Each number is 128 + 32 x the weight over its row's rms, rounded and kept within 0 to 255. Layers, rows and columns count from 0. Numbers have three digits each. The size before them is the row's rms in percent of the matrix's.

# layer 5 MLP down (transposed), 512x128, rms 0.236, rows 271-296, columns 0-127
074:102128064096146133103099106131152136143104050114119162089139119115137117070160066120087117113153124131181112177090130115157111053096091193135121126167115065103132149114120130105146116099119116129167132137099086138151132180156127181100168175123048159110074155140121153186158069140095197102097149169142047116130160124076103146095117071125152108158121151141114137177146122074098131143137
066:090116137111079081099098112150159048123169174095108149199121093142095163151152151127056160146083054161125073101141057149120102123104137123125127184137086076140133122157137141099116140141162150158140075140089200130092106088160104133126202093143131142136141080130115109119161140193120139100146124138140094159112146129163120111092099153096089157094143146196118090144121187144195156134131
107:153077158130124130153144145121138128110169107188184140100127122082171044139088066090108123144134101075139161128062154133146122095126132179065086169118105121088119149099174169157102099133114165105091117128134139127159145140127151138191156242149131107141143155194101156136106156100147120116197093137149205182094124125107068105148133120158195103102131121122132118106134122125174133110113
103:087136118094132112176106078132112156165094209092119075170121132158122145130145161142153132149174090098107093147119132086141072052103148162114125165140094124090167138141143122129189088181176113129156102112115123100107114110105085112078145130081111158129115094137141102113170126101151126157082144093124152173070159163093143147108148155205072160126132101178081200137134119121195163100195
109:140069097155160093162173136165135145144141138140085139081147130115113177143173132161138154227120131163170131136086131143142099124128089114178083120176133183052137155133134072094149082096150111061164156113083161169092105173107137149118140144088157105135151136125116186147116125064065121117115110123102089158160165073114104171138129123104132125104120174092171138099172122093128121051079
115:107093125124154185157080150183117103180128149101076142097116146126151123164027149106096121167171158192127088125131168123135133117133139146133131134085127156151095132076083215092145066169179092090118119112091098153129127148120103150103134146139087152157128145108127087137150052094091091147138146034129123158116131107089104086159176130126180140082159135084161111118126162131160081101115
111:203141075133103127059124104145145104178102094091148105121180077190129135131165127154149177065148080089123115152101111153133177110132108179095114124165075154122130127168159101141123143104125152168164134121147176105142113154083139112092087086077119088111107113134165109177130121123155140137093137117101056134135171181157180087084195130124081145139150143081094132075086157143091163165175
098:075139082061127133088125123146119064124124136095128169140167141052170124080111122162139144108079088151158129162125127178125159129150158124150087118118192165160138106109160199130133115143093195145152090117127191114189110087102099100120112116127073146168184156090130205144144124162188110135091108129113128118089158150077089154110089142136095119166086185138134118176171163153140132169150
105:132185170111152146065122089148091178146147136145171144099167153135109086216098187142172122092163131147141139138161156192114119090118132096125088141062184065149149084130104177169125100161131108107146184140189103113101194148156119102143134162117141110137187122143130129107109121156102131103160147150074153109165096126082140114105186169052066157097163109120137126150115147083132112115130
100:060128104155202126122177068121086141172158207075164129126146159140121116138095072150127194105161072114149137130108115168099102143139191133152151080139096106062139148146164140084161097135093099128169096139158149165121128124111100153112102137083129108109147099203132100133141142159127098141132162137079102149098075144104232171106157132119078141161090136154129125129142186108114110093133
106:145133176181132146149131091142092154095047102094096155108108163201122116152131134137107116139150081160144083175143166196098082121136155114152143150138115166124171122209113146113175114106097203156152135122117110139148096159080128147111155092159149151089088095106130124139135143129143115183155080096073132121151132085103126106104092108080077220129136209110135100114108128063091133111143
091:093088166137112109102139159140169070141141097160082153153148104092217135114116107156070074095091124120175126109088157161173061121162097126152127145053152164072172131126118146136114189164165129085142126089109135124098131189121126163153126110070149111118110095125100132119183089117139098091186171166150101165155141152123116128163131132174069105131113167171101138113114150097081175132066
125:099149077124086148103136083076099132170143130156091127123101169163136135193129139111095108141105134058160099113097197123115070123094170141141173104166158164114160117203144151120153127191098136143197167168127117173198116153127153138172098147112168179136137129087106142156125135116194171132163175164145113120149115189124124158118132095097119143212082119175159120159084137087125122151125
092:103087167121056130105111072136142183157096150105124161154086122115123153102134097103118104130085099103167067088155137138139099081168143112158102130142118111140124183153163096116106126140143148100093108181080246189130151131115184110126164087161151140117110158132141097210120124108124087121109155130205089062155148147212144107127089149114129105146108130162094166127124084150122154135111
096:152191098188114146157068066125111082132063126134134159088109136114134116108132151137092143103128083098129081118165121197107112109161151133090114166142102133135169074104153182155132134162098159121144176167095166124207095155097119130089147093134123140074115102174130152103132121109143159147166102157098092153082147095128103171134115172057136187159039150132151142138106118115125189156072
092:158103171071116220127114166113076112057079130144105121062117171147157075113112120110084196129149141115132145112132161056121114146108150087096102095163129110120067151104125135106116061169122108101074122112120087110075140126128126123194146170163138111125160189134144153142187121125134122103193087145088164181148080099103104118136134066111170144118158107121127101132152121145168128077115
105:106131169084089142147145119149156119081064102101099190167115083119146138080117180113106141144080085159124085168128140148141088109118161156185117129124088151116125140151076058165115113197103172173119121151139126118045143120075115087150124102161134107080070133167131097169152110107116124166139165085146056142099129157094112176142151170174129183107100120140120131119217141133126094148152
134:116121090174113092147153172155137194112102073208101173175134109187122101181134151110140115113149148122111114143149123116176112099087082156066117195133113126127149139185118120136139091123108096096105164149093045102184085148064121108107184110194112119130130119119081132113130086154126113114109171092137139108077149145092059077152145143133111062124111115093181149130154147113137134182107
093:133134110121160157143119122105057131119147092117148184080158089107097166177125076102085134078078133116111185157114180130168082133137114158100114158114082075106089136160097172169111128202134062104146178150125166143211073151169133109121147143120141096066062158113081148154157129107152180096149144132113124180094107123104172130134144129095109118085144150093123061106128103124164111126160
086:105104116107124128068115094119117149161144105113135095135139065203086127096137135079168151104103076069087089157121095127117164107072132150188182178146125132098094130121176075136141161178099073152163117119156160083114166189153167091113103130165072114116118088107094147144112153066073102152116096154178091119137169152126131106072119072150121136147111148151166147126151154146169105082075
080:116132105154170078122168137121132133174146069142146183063164130121133108147080084130105142127172093125189060138092092156094121087127132152113088118126101129069162152137100158159104133111155147119135146173080118218146140177151123152108128143061129104126072120144111149090156075147070133064129183081125118154090151168071134159135152116165202108156077102106080157153120137151115149119108
108:161167144142102169183154174056208151133129082146151161045113113136153139170117118138111100129138129113161044115135133119136161126179073185093164119151155123113150079087196128106125111110170125103119161129123127172082123176110137183141168147133125134119154120140092152117104145085114073134129172092135145109139082164102179092174116155058126148128195112148094152068141121132134138094080
101:191147143134097106143140082115079136076149103154138102138139132081162151120086111096125144138114091125088135173149129145172137093155111152053173155132166062118098106065074137165107143114211081097089126131107126095102099135132135129124133122186152070156101136120179176069168089105201135075143166054136115132079128138090133203142125167145142088171106144138136155136151138155158123155133
123:105157102136100129103133121136056064123102079147114083103146118144147152116091110176177111136136116131132151109156186204123178152144145085154158113088121098131160079120081115147132157123112121077103187082096124106121088121101088085061097192111176081098094084120160149130148156109099089157139176100157162106105059129124211115155128140148111147121174118106079171113115134139164118151195
092:161165130139096142129183181132075159077161077135113168082077141076132140128078109070104076127116183144155070167126085130143125141159132112104146129096127116135143150111128108144142108124091138059158099160081124189149095094198157131126139082138103086089135101187139154097096099177108142090132145119195099156148089128127124154165088117176139145135055159109144111129169112121202112163083
092:185106141134150098106090109125158106176065141138143181125126113154124156146131109147122158113140060085121077159122142161149122075135119121127200137151135172113137095098169166176149173182138180108180142154108177124144157165162133091103120075076092151122117114157130172106105147106175157161170099148133055112111142160169137178146063119112086163167093188142104098098088133063116180159109
# layer 5 MLP up, 512x128, rms 0.259, rows 272-296, columns 0-127
096:183179164164072153159178113121107090136107070170219093117158153104147128142112190109112097112091102126206159096117102149094163079146114117145090133112180144142150152113135148139141118038108146144076182144083128160176149135113128148199093158138173131139116125136143151145057127135129104152115097103104143102108103181115128113141173093137110087165129106099122126153121151160132032122122
108:146041109125076059137135089102115158095150130077140113118162091166159121080139116138142105108066080172156123131213105135100137125121116104132129149116184122149166129139133165141105091158134179065116168114138075147121142114177156137100081058155146111111182159097096107171096095112130136126116119160086047124162114132142113098166117202140125109103073080126143085159115112155117181163139
114:129157062073179145146161125088075099127139145134157088169101098151134122149126141112154144142103088177122098147053145131115141107130131098082158086211138139119220136149148105129123128150187156087115155146159167141038102136116143134117100117134193149167105150095135123128095144135136073142141191131134133086088121151142175110132150167154125117093091158127092140163085136132194035118151
112:166097093125030142056129077131128143105152117137161115101114140154168126173189134160133091119102174194173081127091062120113128154172147143132086098132102107138125176109169159100080144179117187079125145104052136158099148184170108099112087114136137112113098058134109097062102157133135098156120083108128103076145181162093127108125131129111131099172127088173111152137139114113133113095120
103:156085120145149136085169113107155085126160128091113100162198168153148130123081131152130099129176082216109168190158101127125090141165143057128126150140102158133154046091133115168139109102136122122135144109137132089104113149091190114127207178163134160134169096153148083095157128133132148163115080059168134112135054150123140105158110143141123081125116179089148105147176082167110095099126
102:123104154112143114144114048127111102068147114117137145114102114100149171118107120077152152127102083121138156110097086104138143133061152052152071127131126076133142162139171149098153180137079171129133104167153187061089149185154119226111169132104176089139162097131136142136081110099112139141113149149082146038169144141141155125133072163062150090126134130160119160149099126126154154137167
095:147140157116124131124092128118113101115176153138107171146085111117117148089121129181171103136092159165150124109087118102091176123105156096175131108156085101124129101142125142129163162146108129135089199127158126133097221081149117062123209097161088149167139119216110113054121125148158124111156087108118088091131179174119115139126114112128117162089090188139157102167168153091127156226128
086:160097115095135152059112101082139158164090186093157079118135144114086100120130107102125114108128126121062146119184175152125127097115133168128092137107159149167132071175095206161107157112175137175126214143175109093157145118146123137175128166149193079098110121112139112118090133178135136189190136155086127131121153145075140118160171110160123150129086174088089141204111156110154112123155
105:178114080149154161112167155096154170131178120154129130122198099114170164139103101089106145124123139082128164117147120064130100158119103131108181151122105155066085115121161152037105132132151087119077141103073118095126128184106094075103128116151168129090157117111108094101155129155209059064137132097164109083107094108081159072167097140105131136170140090166116192127101124154118136121148
116:134088145125121165140091094097120111132183172142116111168164162121109147081116156086131145090151118172143105177058101143109080143190113101086152109145135140117095102101172074097136141091112105141141149231095158128170135167105100094107137114198137122088126156105151158116180180134206110114110116123130102054098065157122128104143073121196129071148145153103119147091124139101117158106165
083:125178120120140131105100126133120167152072155102124147126101163151112124083095121159101133145173174074123070118146077122096148096117132124155147093123101160113066048234114121155144121066146161138126177130164127088142102130076136109136135122145096128164111128137177145102106180133182091098103070097152143122115144070161179091104059157130149134138134126096135112119123140061220146083158
108:099086048148159171079118086106139084140096159163070125130138118124175169134127163138169082137103173120146150199125131102107128169102151070140148162101122108144170103113105148146096123174147170108140089165082189148152136072103110210128116171151143131132161161122130132082101151152145114118137086105165169105138068150079130170076097073140081129116108110152153158079147088089082123162084
094:161127150123086177103134113162183118114139135117146135135179110116203111102126096088187185105100138104106117069112156077185150179155071042143069125153146137137126130131129054131050151188104172158139105096132144153120173176164102134124098144164147103131175178147145151156115125141135103143180147132084165119151107115132111116087110155118142138148137136154051138119104191097163126081099
091:071086094101121166108188073154116137112152121145103145096130145103115117141104161126104083161100163154123129107104154154116176158135113069153116088118164154140103092125106069094119078147088066125160101129063072060144133095131107122185111089103082108117174182121162057090148110119215112086085140085108159093155125062110157131093105140138155089135141086152166119106137163089159134118127
105:157136114058113124136103116095069114139085092092131123090119190126115182157140146138137170115133049120125154133111169092182113116138101102132123113107097129173108143069077095093161142088096118114122177138152127123140143061070143133066083111151055169109159173120132105161080132126142076172189085112118077112120115119096157060169170149164095115085207109124097150107133128118123114117108
114:177151142117127153130125131161128146144135140160120162165131071216072103143168105161185105151150137156106148101136122138116123162168050139122126115131149117089179126120153104130094138105107095135149118126056168142064185076089118077134108069112108046091191091131091112121127141112153112095127098016095115112110088127121127161136125132096131154062112164151086130100087129144106083134120
131:149135080153131165153169068124085144157131113174111153079172115157125108124124172162154088125067091139148155148125142132135147140103140064150137168123162134182167102161125123118090151076119069106091177119120158145145116079127086139096122083211173200150158161085136137119136137157169128133079116055105158108124131065143129098124195106166059144101145159142112103133106167089146174178141
092:149132158054096161102119118133108112121071159054136155161124115167096104140135121127135102141115093113134135120083136094167078172195173121056166091134069069083115103130171134064112093119207124047162129100080161148126146114080159099118099130133165075108110121119104115156139191109155145082118117109135130137181056132150143087136105150106130129078126120148105116120074164131129119081146
095:136144126132147178134163113106142140158101082174124151200097123138134146163183082086108172176107169122142088136125153110123119118109158144159041128082076112124087122130149128167111158152186183158149163131070187092190096089035142076131126148169149112094154147136116168162133166118098098130151089087107161134135151103089179121152097160124202142132137163174152114140123124184122096128145
114:129186118078111134143124135158053113157089150123123134160163165138126114104106125117182152144111080111171122127124142125154102134134134084108149137168122182104128126111144130033108123172145083104147099156092132111074173168143153087200135161145153116146139042135073102139095089144157132095211113117083105109092109087182156134089126137161152166160102088088159108157057099108127162180156
101:070105138177075103164153123092121175110122126112154197204089131140098156076146162074118155098134086167133136171155088174090063110144095167109113129178146152127196091148099099136117176172119125182128214129087130127104091113169103132133142121125164082129124143151124163095093139129167082125130077120080068109132100102144104088182149163132087126106192148131123111107107100092112143105139
108:162117093152074120213167101116161018077149059148116164156112106140102115171123082111106141103120116156111160149107129049127184131120180127099138148111138130170075124145165133124094135130076102107158161113131116136129161124140104141112130080105141129080163127089123145137178158136169153102145200092100145112121122115135201188183087107209104149134123155128114134067101150119114133137134
082:110164119147062078177156164133129064141147131121161098114154108108139133151163107140146131111139173171101122139131153029120096103126086103152073137111108132159144104098158143143115052104132082138140082106077100124145137129122144087130099114084075150125159078130171099140141077099215188151098107119126103106153169127143107166170103141168113178074117087117133096131114107089116184189060
085:123171177062109087141159132103133154107100100115145140140079151131103114172146136093102109183157150098134169149137168107118174145114095117173106098089119120106113116143163141143125140113160163056166145144154094121102194109100128106130122092149146126181120154136024093115206152113080160124137129114104116152132104117150148143178128086078126110015140152107076126092157146087049166121135
100:116130151135046140117174132136177103123130105157125098073185116110176140136154130138116106171127138105122143109064154084135114212141147106114158139158149097089116124148127145114109123120125110118159077139052092150172088122102066068144155116149115178113130072094127134115127099098157130120115084154151133213136114167135148098135102193165065109118172145159089113108051151126189061146098